From a checkpoint of a small transformer trained on Wikipedia: a variant of Adam for these matrices.
Each number is 500 + 25 x the weight over the matrix's rms, rounded and kept within 0 to 999. Layers, rows and columns count from 0. Numbers have three digits each.

# layer 2 attention value, 160x160, rms 0.0586, rows 140-159, columns 0-39
498519515505498516484506500499470496507488449507494524455507508499519485485536464494475495513525497517517502482533485503
503475493509500470528513505499492438476464522501509499540488512494478445507514467465541517496484510480484520475511525516
501512508516489531506462442492474499502482482467475473493469529465529498524534530518496485489490528525491524464480522509
492537465514509521547493491493503499449481501505517494493493484508465472500507489510531484504553520503478498483496499503
481495484503492482451491505505510502504508496484505490522495517487522476474496502477447506491451478502503481485522509538
505494498473507510458520480520529491522480510487516485503525537502513516481496513481505493493463506490457490523474509504
483499517452544503516532504489490474527491540511512495500514474522492490535545541481515505525492488521503514536519535538
491466468522499468501492509512501492476530522494522509499504514523460462464471509475525539444457490480517526506498465515
498502447539500511507478524476526476499479519505478489510494496495510482497538534506531477492541534531501515493505516494
520470519482529481505519525527513472501508526485487475481468492524486482483466481525441485453496555458484515494486501536
452479513500526471531523559487504473541518505488483518505499499488486508501505504479456481515508496509524519457519504470
515513482489499517466463512483472472486509482504487499516497519495534567492487535533497483517501501525510460533462444452
510497516444491503450489500489511487503514463500468505480493472472516522506474491500492482507518497514489487496532490492
517529556476488555493525502502524536494491518502489496491473503502473495478525492504500470512536491472527505490498483519
499532491464474488519489510467498499516554490511518529521504529504496512494436498471512523483471558497514505489517533520
517489533489511494509526524476481507497466523496478510531524471463515499489502499473516515485452479513508513490477512531
489507527500478483465521532489510492506484503490473503538474466429513501465510498471492481482478474498502550518492513527
484496478467473517522488523490502434517518503517484497520466494511509465522535496500501493501514503508462496520491502494
509503478498499505510510517534501527496494511465501461537511532485491523475485534498529523488479493522484485504500520529
508458546540479491492476536501494546501519484485496504494506502489495455478465461481503501517471515512501493517460492497
# layer 2 attention output (transposed), 160x160, rms 0.0838, rows 140-159, columns 0-39
479560486507503488475492505499484480508471494505522501502522510509509497485481494510500502504486494470491480492541507480
502491515506491502513499523500509538517511524510503531526510469497528496453467531510499493505511501542455508494483502488
503490482521533493489489472469535511512544472470506501489503512483492507490519494512488507502518491509514497508484506529
515462496516533499488483526497513534493531475461452513550505515485497524502489464502471524466502492511501514558473547547
510515506482474503493526503515496422535489539501531487438505495514528495498545525496526482483509498500513507459500468448
527447515500505487484510514485461477474506492519499475496506506511471508526513490493506497496502511502517502480515471500
492528493520494480495504521533453533491477515511557527537505496488530514450479506493503483498483519491501479505508508481
532507482491509498539491548468498472518481518487518537503481491517504465471478521558497493523530515530497488456495506472
517545527478463501477488504521476502526496478499497489492522501493476497516528519499503497505482468521456515496510485506
517490481493521518512515527502498505553488503480455498500550499516482505468511518554497474524530501532475527459524499494
494546496498476500495504471551470513554467521481525511477525495519514495475508529481531484527482489521474491486549468471
501518506486481503476513463489491500491498481532493444451499515506468490530520472484528514498480507496504506483504481519
487501498510487516482522485504480462495479502500518460481498487497495503530528489494498531486509480489516507488485484497
459519511488495500469481467492496536510508461510485484520536492504484526512490507519501476516505487480462501523519528495
501512503487499498490490514499477514509499484504474475503477485479466522539495494498510506486502516514496494496485485483
490470506523501506478508480493503504502502492509481501497515502541498509477481529514502493503505469500524485514473511508
491516476478505499512536455503513500542477525491546463508502482503516515476479517507509492492489480519499487465480493459
487518512492477511475495506519497499529471519500534486497518508501519493478496509521507526496500497512500495471520473461
538445496496516500492517498473506471474521507482491511506490503504486505510508480476503506477533507522551513498457488514
500506466495509491510503482518514493496486500522496488488500475482507503490517503502539444508477533502521505488504485514
# layer 2 MLP up, 640x160, rms 0.119, rows 0-146, columns 0-39
464495542502484514492483480534535516504525496521493500503482534468529502524468510540458525509496453493491495471515488472
490469515473513493484511505500536461518513519514470527516470538504500534543511487468454476518562476499498495489474499523
515509506528534502499475521485537522501508505499501473548499506518429481502493495524476515494480468553490432493477523490
521527517498536505450465467495530461470512525546481449553498520494445512473501522543500487484480529486517464547484510491
479535463521510519522490488500496513502537538480517508522486505557506500448474492553473495540468504489468488473475502453
497520517491493447524504551499522507520514510509516474520482531521508464479491492506487497530496494512519489531489472520
465514515453497504515476500495549465461558493515486487521483526504505487487494497523524529525457495517477475519495492500
520468491517487498523479467504534497493511490516463498506503495507554482437520472490537544524563489497496453508481530511
532471536550503506495485472512505516537491494511498505531520466535495477482487495491496533540458474527489522506549512459
515476535502506517468525497477530451526556482519509495515504538468499464482458518546478504510471480517441473475491508486
531492501521535520495495476494554511480515455521487457515533522517461490464499515471511510488475500523484476523486515488
533524538513479513510503525505532509495503519531504470557504514522475488486481524504466516501492473463462431483458494488
506442519490496530495510473489528506537499517525513474502505538524460525502530469473473490501524445476474500483481480503
493481480463504495525495522464533513540501462506492511515499532495502499481494503485495528516448491550495482521502507524
496451501502516468536480505475488500511518511548510503498457532531492440484497477476501500545482520524481485521485516532
518472475473506468508514516509513509472528499520501509508472527560507481499478527473497562499479458486459495492511508499
499511494504531491506466486520505475489572492534520500518551496488505465412447482466487509496504495530462491476528513469
458539472513490512481472461515544479481535526549481457505512497490490492485476508493518524513438521523479495464531520504
497485485492506515513524512487529487483482519541495483460511517493456505505492488479474537476540454501493491462491518437
512490483485508508490497511492506501503487503526502527475487519518482470471484534536505557454508499442469499445487474502
450483524483506462493493463453501528531485514496494492553527496551529475480491492463481507537467500511500491520462549486
544486499497527477537470484467537503518538504520517487473536477529457490475460448488496550471441529529510473527506502493
534476528479547517512468545470559488555482520491487506505534481498500489520528499467476494483490475527493439476495446484
495476485487510462479520517512502479494538526515468517502525516529510484479480503504477498462560495511484494514507494493
483487452520537494482502532499504484542559484505494437499487530495463502471445471470515486458481506511486461473493500510
460497492510508512512531503448523500466478462529465467520533477522525495520489508445517479514482526545513463523510515499
515468523474527490512474465477530466499489518514456488542528517523492517508520474451519529505565508513513490497474548509
505496469513534468540492480503524508474540508551497492521499476473504495453495514510503499497484535509473465478489495535
546492460520503489524508465492504476505498488543457475499513523535500498492494503469526487525520474469500497515444493499
511509532529477525545464485501526514482530516487499468487495477487467498465498460510527515501463484500491467482515515531
501445491506530452522475478458483555496524496497515496513524511517499443447471517486545542526489474514489476534503530481
459473455529548533560526487507512528496498524512502522491502534522509519474479494481500517492468467479471492457486463459
489480495454519491517514521497560473487520535528495513538518497485500498509489515459476484501554513490486469510471512466
504513486531504512506549474465530469477517483510457459497508494511511496493516486457531504520508486521479488511512496503
513497542524523488502521485490485491537495491511539484459478513441473508505478475500472528504506489522484474505514486502
513477520484510528512513511485480484526517496529525510495512491499471503476470490474520525497435490543450420511515511460
522488508502501530471476494497498486529488526529487479487522482525511492502478515492493526516474504515490472500502482509
496484459521469480432471512504495523501489498523522488480483490524508498500494539514463473535516486475466484493508491479
468519495502494498491479506511539500455528508554543506479534513505471502469454504476527541503495512512444474490514487507
498511480494504502560511482469506502473520474506494462487557529483493473432513506484521531544462455493473485566491509521
530471483477493472516509535467530543523508508516476511482504499479489526455503496500532526559493518480465453499482536507
498485466491508509465491494485514522516503467508502454503480514502545522472486523494521493529487484489457508462516499494
501513534534511528567507488480510522517508532518479474478515463462528493470490469494560531510490476510453502483477480484
501488520466538537531517486482505507496534490544521507495501504489481458441471484440512500510454501516472460545510511503
525453532476494501514471519490540499484529549533535477497482539492490447481496478509468517500514529491468482505490522507
484518557523518535517484509503485505527459535540517473483498509461487497496476483525492507512465474513445468498469499508
526489455460538482463459469463553540474526532513500480528542502542507466463487483527524528512453466503452476509475557469
456494520528543449474526525496504443482484490531502497529505555513534554510497475505517485505525529457496486544494513516
493502524529564481524479512470540473507490460509476447530510490520482479492491471510547541495501501498473480515461503519
497526509490549516490436506520540506503580510488517499488519524487528481458487461464505517504516479547416425534514508497
491502529481500488537534491474522485503486505520489478542532523555548484467507476536513480509537517478520463588485503496
479503541520513498537484480473556459502531513531454474511505517517484465519498493524542490553505518524515474519441538531
480508503539502500518479509470501509498491506526505448486476524500496502495485501497480507521477488491469495522479503486
518454511512519487543492473456543521562529467530507445518489512489463405473507509487469514510491525490467413493508515495
492443495513493502506522472512516453542496488506471508504480555559492513499512476502488524544493461492500520447473519469
500508498464530483488461510510559528491511509532500510525475490459479441483475517503445530507502470516451450509474503486
510494514472505524522477504485505529501562540497490513510505499478501490463418518481475505510460468487471495517495530455
513484473542518497526458483505510509494540487502503526492514509511472487466500495464500539523470477489462489534478497516
483518500490491485442487495510494457501481491518486524504506520486490485519460469542481539474459520492471507467504516507
519454484480525502493470488503502526484501472512506520486525524508509502497486528519520484534433498507450466485491482490
500512471497487463475485501500520486463516512511504470466495493483491486486471484522443488473473489539447482496522498497
465463497479518470494447516485550503532518483509437492520500530497528521481525467475444513506529506520479481511520526533
530519552469519503508519475442522526519513480523440477537513560486501513465487459500550536470526494480463476503485514503
470475532509536503488491478533495484552499517514483477501501525540498478499487504547451484490492430531483497514490488469
485458516523497505564549527468506545514508558515523556468465516487476478500453476504490518492488472484451474500507487462
515469496509521529514491473498564476534515550522497469516491467484464516506522477478502466512552467554508485458501504466
454492503476545478509473492487502464498506484570472501504515505529520503523513518486492489513526541490505479529503518479
523494496480503525537501499462513544522498502516477490474468518516490469509502470459527529544526484507500461510498466500
491501490527541485545474491490479487480520499480538492532530504500480492446509536531499500470493493487499515513487529500
502470459493478471499481424476537540507497477572494485555470524484457484500521501461531486530497506509504463515484507541
479507473543538482543501508508494508476514576503499505455504525505543454453477474498505528507501493476498480496524506513
481500517494536523492527473510533475513519501542459496527502512499504507515454502515507513508518512466495489463470497498
542506500478551505509502545455551476489516513520516462493521504500490516460492472490513503510480501511475441489495514520
490467561505511472492534484447537487568478523545459512502532480515467492499489473493508507510509476539502474519485486524
516496506511508531484522486502487540552507488503540500504511556514505470481532452487494516535480490514473462501509499466
446470548514559524479492513496489500550494521492517499520486536538501498477497460480499479496471487479495500459493506481
500497490479536492494531482461515493508505496518482496517501508532523491478514465453523539540531519545503495535507497480
515507538475535490499512495425536487568557526537484501482506496478526502518499502515500487510554493525517484508513522457
497498481435535481493499513479511515465552513523508500487507535498505474495490460490509518467470546510475478514489450528
503494545492518515501472510475525473529513491518491459535530519528514476474485510545449510512485512554482450473504498479
488434511501511498444534499486532468554498523515466510497505510556492463494494453505494490478545487494493503525514500526
519470486534496485496505487480516501482485486560487495524503554542514491488498488499491462519515538466511505519480486499
502466540511506522508492494503521496546498510504498535489518532504449519515481453489494489481525459505516490467486496488
472508508520523489525520471515512564481515488484488503522464518473539504515475487498533503480469477512482486462473494509
525502501496508508508494463482532512517526499560454477523526487481511452469515476483502522483533525489486475539507493557
502494509493500524529476460494556515515499481508497492536482510475440516520472485547543501460470515469456526487477492486
493496454499451481523541508495484538498501510530500493465498480580505512508478522471491517517491507480482501493523494509
495504516446546469507481494490489492518513504525460486490484507480530479493473477521519518474528517516498488510484518530
477478502505496497483489524498507510483519482513477486522470504499510486470504508454526511515503521492471486468470513522
505500543476534509479495499473513548507529495502510468477516508484477528472477514476494520516483478528463501488497497441
503431489503492489531489496461509519517501550516507492478546470556481495492524514490488538480497446502479487514518493517
471535501518490498465495496477517480534490498498453487504506478511461538509497483502526484485534499499482466488484486509
514474542504498533486488530519508492512500521517488438563479517478454461434475492507478493525485477502444449509446473535
527477499478517506482432464429501503524503470531476442500500483496521493460491477484524563520526458474491484510510530479
530457474506527533496509554483501527544517498521521501464532487504485473453468505482489528534497492510530476516504454501
516476557493510486510511503450534476532494499512502452455519490486467487485488473520456504471497519514512471526465490463
484503495498491492523522472508472536500497511549475507491540509557491477451466509480542507526538465500461486511515510454
482445546443481498493536462483496474564530527523466517469526521489457488497519499469506491497452492484466485526526501450
449486438494506474518467485501519524468537511495503484510518546528526507505482480537469517534468500504489472467529496508
516483506525495499536511473471486536525514504501494505503522501537465508483482484498522460490489506482481465520464545520
483513506479556486488485499490564431500537504510513494499458511534519497431481517462464500537521492527492463508474510503
510485465505491464504450524483504553488526535522493441500539481512458503481504516526490490555487530541488487500518504505
470472502509496485496502462490554515479503488514519455525502531484471476445507439447456484491497438484478466470506510503
462483498498552478493477456510531471486496514518505495493482541472467484496468481508504515494488468486476501497458502480
514490458532483515513481503455502505495486493512514514520506558507526466449472505490501500538475492521458481495483498468
508493493512495501535485483468521511513514502508487494486515519526507466477494481532555520500488551504463488508508504491
479459521516532499515491518522536520484519520517505515507484531475500470494477514520463498469500461442489489486467491437
432490518459533480510478455469534491489518487538438476522499496526498479441522479484545519537463514534511500537540535497
521501509516477487495482497511522507508537501518526498476510513504473473480493512510467491513514520483470482553491533508
492510551542493516503510488506505509522533512489502500503472517469503489492524527482431528457465491500450479453489540473
499499524489513522517460526433538515529464469512495470449564508485491461488494475527504575525468514518491448533494504518
494487496516496520467496471474529507499495497532490467536522515535468505467516499515540507511512520507462469513514478532
491479490533535481528501486466521489523491485489485529476472508526516510496510489485471520538535467488509475512490500473
521498481502500478525496507444489510483529482493508510536482497494513491488420496489512526557475477495464478482500488503
504475575475519484533506531456523489556523500487491472512496489470457425481474479469476540479499495479476455550459507528
475480490508488477501497464483527446490474547546476477536498497519542512504534490508516528534527538462503504479489537515
528511493530507473500480483473504479521498512501501468516477526535468520526513520481501508518526497487497505514508455508
493515494526509470481519477517533460474510498529450460518553485517501513443476476559509465469474542480457494486500501487
500478527490536503498530497478526528554519515498500464498540496539473495454486465487554496469513477478502494509493477492
543509494493526529482468499483516508560523503485517443501518502528477509486535487518477511485503492485488463545480465516
516473493516506538521487504485530518500519505482514491520497488521523515506491513481543515484471496501477480495484500489
467491514525491483478503447501491535502492501515519516509510536515547488486522495497519497507505510480477498523509521499
520485516521488454496501451486473542525508495540512490496518541523558534442432485528525516535520494468467499497492491516
495449524490528482525516519451537503519503550548485526515504505510489508516484492493494513476547490505493468482480489443
543453556466548475504502527456528489538516519526496473486534497530469459466474488478521543495507501489466493553494505495
523456521454508522484523532466493480547484498506498501453508504517506435471514459454555485516457511488467509535508530543
486493525489490493491507483500526479516521491509465517512489485511517477463488454469507504533531555514461478520474493502
495470520473512480532506526474531501542512505522455466490529502484524517497488490466494510469500460527474504516513500524
470479532496556510494491525492500516492511521503522501474516502509511493499427472519451529505501498456438464468523469477
490498506488507465508514481470550466465497521521462472495500491482501512498519479483503518513505523506491490482495535494
505471465524500485510469529503520514482478532517471510478530492552479514490498513491496517523533497512505493477488521495
486501481515505488540499477515519503508485518517529516515493480544482510507451530468461500521506507459474460510494482451
507514535495511450490498478452517473481511532507518440537554533496495514485471444455473502539513524512492462538470530495
505502508522486512491526516476516488552507534519476483509501475494464490498491440520510494524522530480503519509486499488
508468496503507485482471512468517525489493537541538472470483525514523517522421497488483522528451494500488455441501513498
530482572454487482489482508471492490517526538532501456506473476531508478469493474467546522557503482526488490522501507557
537465525459550493496491538430541465519494482511470490484538517497498472481483491514466542500575494487474458542481511520
508492533495516512478504509474567445501530495555470516502511512542500466496500459487502485518543531486475493444494510571
482495535509506495506512512492498484535485541515498473516486482485508467500491509511446498484502473516501513512517517480
532551464494529511536471522464532473498508533493494462510465531519543531506493472465487497498494562509449466510464509544
511494501482496518462503515458552466494494478511461422528516481542499511497533465488534476522498550514463492523499531500
517492474490550528537476549458514498520502530516497479530550485492466446506483527485455514471497525491464393514504503483
511520500511498506535523456489501483469505478509471490483493471471478502445475525497529517490498496485461480523507499450
483485512502512484483513545516528478524520540547469511525548529493434491489487487473475509547522511529522499524473504512
511484483510558490523495500519493500526513518519490501475493552521476481479497499508490540497480469533491488508479473511
523472520509517510513487488476510541506506497517493507525521528521511472426472507513487551488473514483458483509540488492
500493474494526467548455465456520495491494505522481522512507477498512477498506490458506500521499488507509458480498524504
# layer 2 MLP down (transposed), 640x160, rms 0.102, rows 0-146, columns 0-39
514505446502520509471520500509441473490496472452554512485516518529498494479514483510528512519511530516448477523466507516
534543511512494513512502478469525478478517522546515502500497435503489474470503484493501491496498504464479553497469505475
509514512506499513530470493483477501504517470519497463483493499469506494522507486507465505517560501473496509463517484483
469488464529507501522491504488468591490492513500505553475526505515503481500508488519476502501485511532503484456472468499
518520512531487531521497534506485507527495490494515502456501504493527491529520495449498444520513561516439489521521478509
484480493468493515500527511483484507538479483460486478520521502501515526519501551484478458498503508509478521474502516502
465501490440539513467543521438512505522516475532505490512531497466443469492544515536526508479503475471457511524478532541
507504509509479511497517480516486461531517506509499515467531496526523521511528483489482486501503520542505518491515516525
489542484499466470489550488528500494490527494516512491486502500483493548511478461487521469518510520509449466550487512484
483465496507504458501513498464450500524448487494484569547438479456512534519495480462512510458482479463509508513558475486
508466501476516517524508483516457448504467462507483534478516435569456460523499514519486536492523544443539514508497566477
509461484502484491540524446492495488464523475515505500503506501510529477506526480533513524473521579436521527503488530491
478518512489495496489472494511488491504474510430514482526498496475479503526497527506481529482465486483454498498473502464
459517451476521488496539463511498501478467499511492483505539524535486514539508511456536502493506487540467556488475526525
511480496541544500500520505492520495506512509521508516478495496501454470492528502502510473494496502477507501509498494500
475470513520506509507461455477493517520508482504511503499467502487536531509518505500483458514482489472499477507512478539
505478443477486578534492494479492553530461478459495515484495445517461509512532456448520502516527417486491529567536531520
509457479448499506487508531529431467525496525482486480473476531547504448514527501536507507501460492460532477526500510567
516485471503494518532503481523447540483502482528476551510495499520477483468521491492504489502448496508528509523494515505
488460496547460481522509534509503506479506521408502526525517527479503529537511536481511470509515516511531490486548526462
557487497476476466460481525473474530491523506502490509496480497506485531516504504488512510530501517510497529470546482494
497539542505518497467498528519478505491522541513481510477474491480524506514490536486465426512528464484483483483528483495
470506537514457490463508491529476497539535525476479533504507512490531544497506510483532501476533525516448513464468511485
522535509536506508454508493485497484515485501486524527500514483493525492488503512518509495504458488476519491516501493468
534509508483481532511441486494528485488528470520504498536508511488485456506491482465534540478519542481518509519442457503
519487505496504524521500491544490475528497519471508498477493462514511497540512492534487524479523485513511517468491479487
532550452526484513501498489457512516516482490452505509521521498532505546460516452530503542523507507545511475484507514473
505463476516543492533508485476520548486490483536514533493504490481517500459469524549475478480476518480492473466488525549
501522496483506485513462470500497502500493444479487467475500527500524525505497493494515549530499449532534475525522509499
513465508463521457437488494533565529491531512516446510509508510493502503483512517554478512472495557504503503536492490504
485466478470535456473531564508518492489511512525507457511495538497526476516523495517479524464507490482492464541503538483
510521514527474472474520501466483470491494528503466501501521469511520518504501523515534526527506513477514519542530568514
496494473501521473490532487473519479505547531570486493535511523519505496492525477516516481458490480552523485536504471509
494518510520481486503441509527492520522512474470525496502476528490540493524499482478466537479497504480470490517477475479
479541483445497517473515487475547528468516510503493480507467527491507514518494495505484524491488460506514500510446431505
501554490499512510494513513476548514545470529522521524507541500497506472481479506446512559527493534493469536513500484518
507530506527483520519512518477525502527463510489555496548461488531526543499486470462545490501541489457479498511492513450
492511543525502485510530450514537491516481495485481558496473494487548481501492490513453502482475466499517503515544474503
521522502521505479477513551525486476515505505539487551528491514485510509542486505487498503506515489451476483512539519490
523503492547478523505520517531472476570487515485544532481473515552496480531477483495493509480503541489514505479518498435
510517482549530554515470483516501538481477507463482504546501483475447496493517451475498500484535498497527501481449536530
483488518491494500517530492529483485552482520446498487492540486524499535530515508496481536479504524504511455520481491521
488478468507496484413499503480477514487479528449544497529475531514499530504527507482479532443477456516479493511500517512
470491488545505507536497502515496485494479547496492467536506518505452553492490476494471495528522489510531495523492521448
479490513504524528512507517474557497509495505514438455510498490508467477437473483443504497477521448513494504503465510490
508487459494482491479526478507503496433511493522505535538490537552491501518489489475496505529515484490554467463475514528
495490470524516511527521494481519533441442484523478479529520480441476501480506521473481519489499498482515470490562495523
562512513452460513464487428434508479546495480516539455489463456497521464464502498459530449489503476498481510522477496518
506461499446518547484492478469519467507469467424502477484504516533447536501482508495508494497537531490531458490476483525
519504570436512485488447511523490483496490533531453531524467500554497471505503467466519535566522468501489510521485459497
497514497466536524473513452476499464512456473516520535566523513556518550452489518508553476503473519489473450543477518509
497510495528451487502505487494529543534490447502486530515473553522587507525533515496534493538475507479523520491481472486
496542483468518471536521496517525491483503515450453533484529470505494516514486490474500493469505505534508513474527484495
495500507485502481467512525562515494474523552468496493502515456495517514510490501517514494452463481549479471482452535540
491487502528490541477496511500531510499492493462540518538494488466474493512496516499499500472429510521474521489472483522
443570534458471524503450477538540519499498503535479532530462450472502426488514496470457510511510533467503487535472459495
511484481521530483474487543521488476530462482447518494519498525505496509497526482451464487501521525488495519491554517507
482477503504484546497509531490495482505488510570499510502510502505560502510457489484518471522490484507527508501522486509
490517497492489491480484509496493496506528490465503493511504492520479493487463502460484454530516469493515490508524488475
489523469540492516484507519551518493494497511520491488502514508477514503505478495481499531479512459535547509495496495527
528485516493528457511475516471514529494488501520479539491516518509501543536502475483515499525497547484534507501492489485
468484492523500493493499504515479504494507472493451519493465500489513536494461519502527485533516487513500488493505465515
486505477478522512543512461484517455525527472547487510568493486419474484461496472528542476504563493492493512515491526496
485470493500507519529537485477468500483494487476539512505489504506540487457511543507550506471521505489506508516505543471
509452497521553562493487480480508485523514497506506415536508504471508491420514498534510526502468531478511498492458504474
522543476552500449481500549484502487501509520551526528521515540515460519466516478490511475496463506484483486531464499501
482485531470518506496502504503517501471528467521485498510542526490487472491487468499489473510504495478512465497488475496
510519482495480463503516482544477498500491465463486535481503499517514513507489484476498526552468498485492498502515543508
501510520494469483511484536496503518528466512492526492497491506514532521539508490461494512494493482517499469514516505521
459504520474537485481481516521474551451479476429498484472529517462506493490481496526489506470477467476485463522495516502
490481570484507477493495508494472496522520469475510462550456486480457505528505501501521498486538512521454523458505505476
524489510469520492521523495508558517512481457524465529510557488490535514513499478471472504522509511505473523517477482509
548492465498516513517478545429524502476539477514476482479551488529476530450514475481486492492487473476483471496474526522
487461486518513509542530462511490506533480514509558522479478493505507474455492500480492533508499491432481502528511475473
475530486473472482462528465544515475494516502510521506444540470486461507455489516513475531510479501536532517497512481531
496533502527488489531490483502489506504500553534479450485508473487472468445452554501537510497506520542493508495484466487
539523468541435501487500484529507520512517465500482537518505530502503506500473494511503514490455507557497482538495499496
490519540480510501508480491532498500535480497502505519479479524481544519525551540455490482517498476480481526500570510497
509498502533498515523497477521485509507470542481495485531445542485546515513513494492477456530499476469477531513535432504
493443512556530499524511498448463505499468499485512526518469530482460502528458508507514505509532483500475531464567534497
469507477493493494508494488499509532515518473489516500504498494462494511505495510532502523512522523464507489477490550487
521509499466463513494551482506503454530494491525466507485511430496438509455527485479488496490483508524485512513477474515
477458481490536484475495493508491509473516482450471462481465507485540508487513492518505535495479508507486485512510503523
495488484516530523461528510502520464478514483508513497505524483513466505470552522525470530520551523504491486507541512476
489470516515535507534488510507504515514490501485492538498481513445523484524519561495509513531472473544501544501501486499
484544553512462511502488511505484486515535523544501457456486516535523496477506517552427464540461491503518505535523511464
467470508508520545502460482517470537475520452458505492491496520489478496479494508469509480533530512473485519529517527493
510502527495457520484488485511539509509493470549470473490512488480523507510508513480513489527507511511458521443460506483
477496487489477492543547506520516439501490505530495470493534514500506481502502500471465457529532483489492532492457483538
503481489496491502536479522517495499499496497503494510476494506545509489502521513527508477503477511470515450538525525529
467513493514496513525460488531470521506510484465511504481483491493525523499502537534521492508484538509492539466463485466
500478537487477481521479525529485485464526491493537493469518530513507471477518530497454529485463477498487470526499509490
486494513481550504534470498502536490491500433472506493472475510534514487523512483467510454433508526512524519477480505488
476492465510454496536494488535470518468500527475511517492505520516473486470472537514544496488492493526470537527499504484
529474450501476490501477504501485526504483509469522514539480500501493506497523495476518475500532463514476521477542500501
528463546517492520526487554533537466513482459486529505499491493486495523507494535470460471471482514528508555482503488448
472481454510527503496519516495499501495472524473471519517498542460465470509505501506520506495497490502522533509471541510
473443495469481488517464525517506565499509526463503481527492518477509491464502511490491495467529488512467508484490516520
469486492460530507485549555458478499527488527520485529511504511524492498459462524505528519514510525507492495490517514491
453501503493489524468488506530501468484494497473518474480479507499508504522520504482491496503523514510521519501545498488
504441514498516507530511506501572516477470531552465558483479506514511448474530528503510536478493505528480486539499501587
485496495509512491525549486532503486539480508484508553487482545513558442522527509497517501474513532524486508497453478524
509489505508504518524510501490495490477521532498498530443471459536524489523500450513473523495509522551514517498510520503
501506443475521480532508493470504513484521483504458556491493460491493513484499500468549484474471507490503513510494524496
472456503489534515525475491515518474508502431465469459497527464506473520506445481495514489519473515530509505491529522505
499494493478512537445510497505477502478486529513510526506484509520496517519543522487479502514462500530511520446523470493
518509452493455507512496527466495517532483540494521534468496504510530500511550482506504527504467518497492509500522498526
534490478512541461449492516465493507505458465495483511518532471519573515453471461516537542535474449510578430506429492469
497515495503531509507512489486475486496479488426497497515502502490535480509513458508511526478477474520517497462480506475
494509481489451469492493540494518475467467495528509463525545516510523509507462472470539503508492531486525489555518485519
492489522500492459544483490478470490483481517532508486520475497487502530452476574482547547539479476520509480520512512494
514523539502528523497499522468503486490470482512466507498532463492466528483561465512536494498516500478505506523470507498
517481534472504480482498502515494474478495484427482492511528489494488506504479515520466479525477493502480477540465480514
452475509549552505532498530512488541515535448499494436473493518483513491499500509461512491475560522492517498527510519514
479420513516505510480521474478496509475455492412480481515528509534487508497513523488525467500538503504520513473511470466
529537543469472478513469505490515479489485513501520513532503506503518542505535493495525556503500519522485524510505533544
462496493470499494524496520527471475496458518492508533479534477453504474487515498496505497505465492523489507516544501510
500528531530535448572488496499497457481506494529487403526491501516501497536539521506454508511513476556520512482506496487
471461493544492490509483463493489486519523497521477537490457497467550505499462552506488507520486561530494488493503513504
522513494488511484495485494521477444494499469494477487469516528537533530495454494510480493486494523541488481502502497507
463473470478479465463488476515470487513473493515480425484504511534463501488505491504481522511472499505513480500522529527
504488503509507506559464495505539456488522501490487462483506511488498518507455474509476491499492467516519502524480465460
486495455527509486537537540481508500494540476509499447520520466455566499455470516486502522499542544460518507480505492529
476493475479528487495526501523457480487497496529500509505478511470472520478498528518509506528444510494544477487530490559
522457518496536500476556500536510505498524423524509497583498436498529443520519488509508519468563489447544486509512489568
477538486557523440508470513506454551548520488459482463486468564461459482541506532518474520509478545567492520452465477507
492502472512508482494490525489532500532490459530512493462579562494555515450478483490457515505518496492501502448509528518
501509508510483533522492509449521493529487525504494457499502510480534548501500513522475506495490466478472505495527473458
498494548448446521536495491481455472550506475530539503537497492507511471488497499479511510482535518522460530452540508511
506516495518523487492490535551467487501537499466529508504479495479498498507473525540469486489461521526454474525523470515
487555542519495500500510489533464493485525509472544495522489503462477495521501515532474507490491533506492505521513515492
551481514472477528494503505475451494508489484443508493449490527511507499493540488494510507488489501506507525511495489513
480475521530455506517503535483498463491505513480467446519525513536509513502529528487522578531513451505498475469524490527
473506481484477518522472478546503517526487491487505485469481493512542484480495500517507509488474550486498499469534485526
505429517509490478531418530484548497474504481518489493477469475480501484473524521457452466518502503446483495532541508488
501505519481484491494487514559458494533492520483527503504460487521481486488491481465524472501530500492512534520507497493
499506521497452517527469546494499520495507482463491523506533473471507529486457508488468490542485500458507512502460524484
490471548513560538511486489486518552513474482507460500492505461468489494535491479502491468568545537487522530491537491491
513520484498471500465491515483483510488493476469514506480541535501497533496471507497540519519482521523486489504508480488
498478493533483496466489442519474503512508553455568545508443495525512555505498535506502511493476513486484502474529523487
472464504497525502463497502534471526521491468503501519549512529477480488501487485519513536507508480482496498529554529486
526510488563520514426532498521486452473508516550469438488528493535454497504514516457500511571510525521462479518551454475
478480505505505551489482521469531533523509532526530483487505549515545451500497525486462496493501477515494537449507471495
499505520505490484498493499494498497490527506544466483457511515513475494453508458494501490531498522497528531517476447497
477471570484461507468485509519528505491487502475504462552526487476497482476507535523502456461489543496485492492538461472
503512497498472486492541510490522503496494462507538515503467519483496461494500508514488452476551532497529508488502527533
469490470520534498541460468467508498525522483550475503497531488492519508501497491463494498473487472472479480512458532506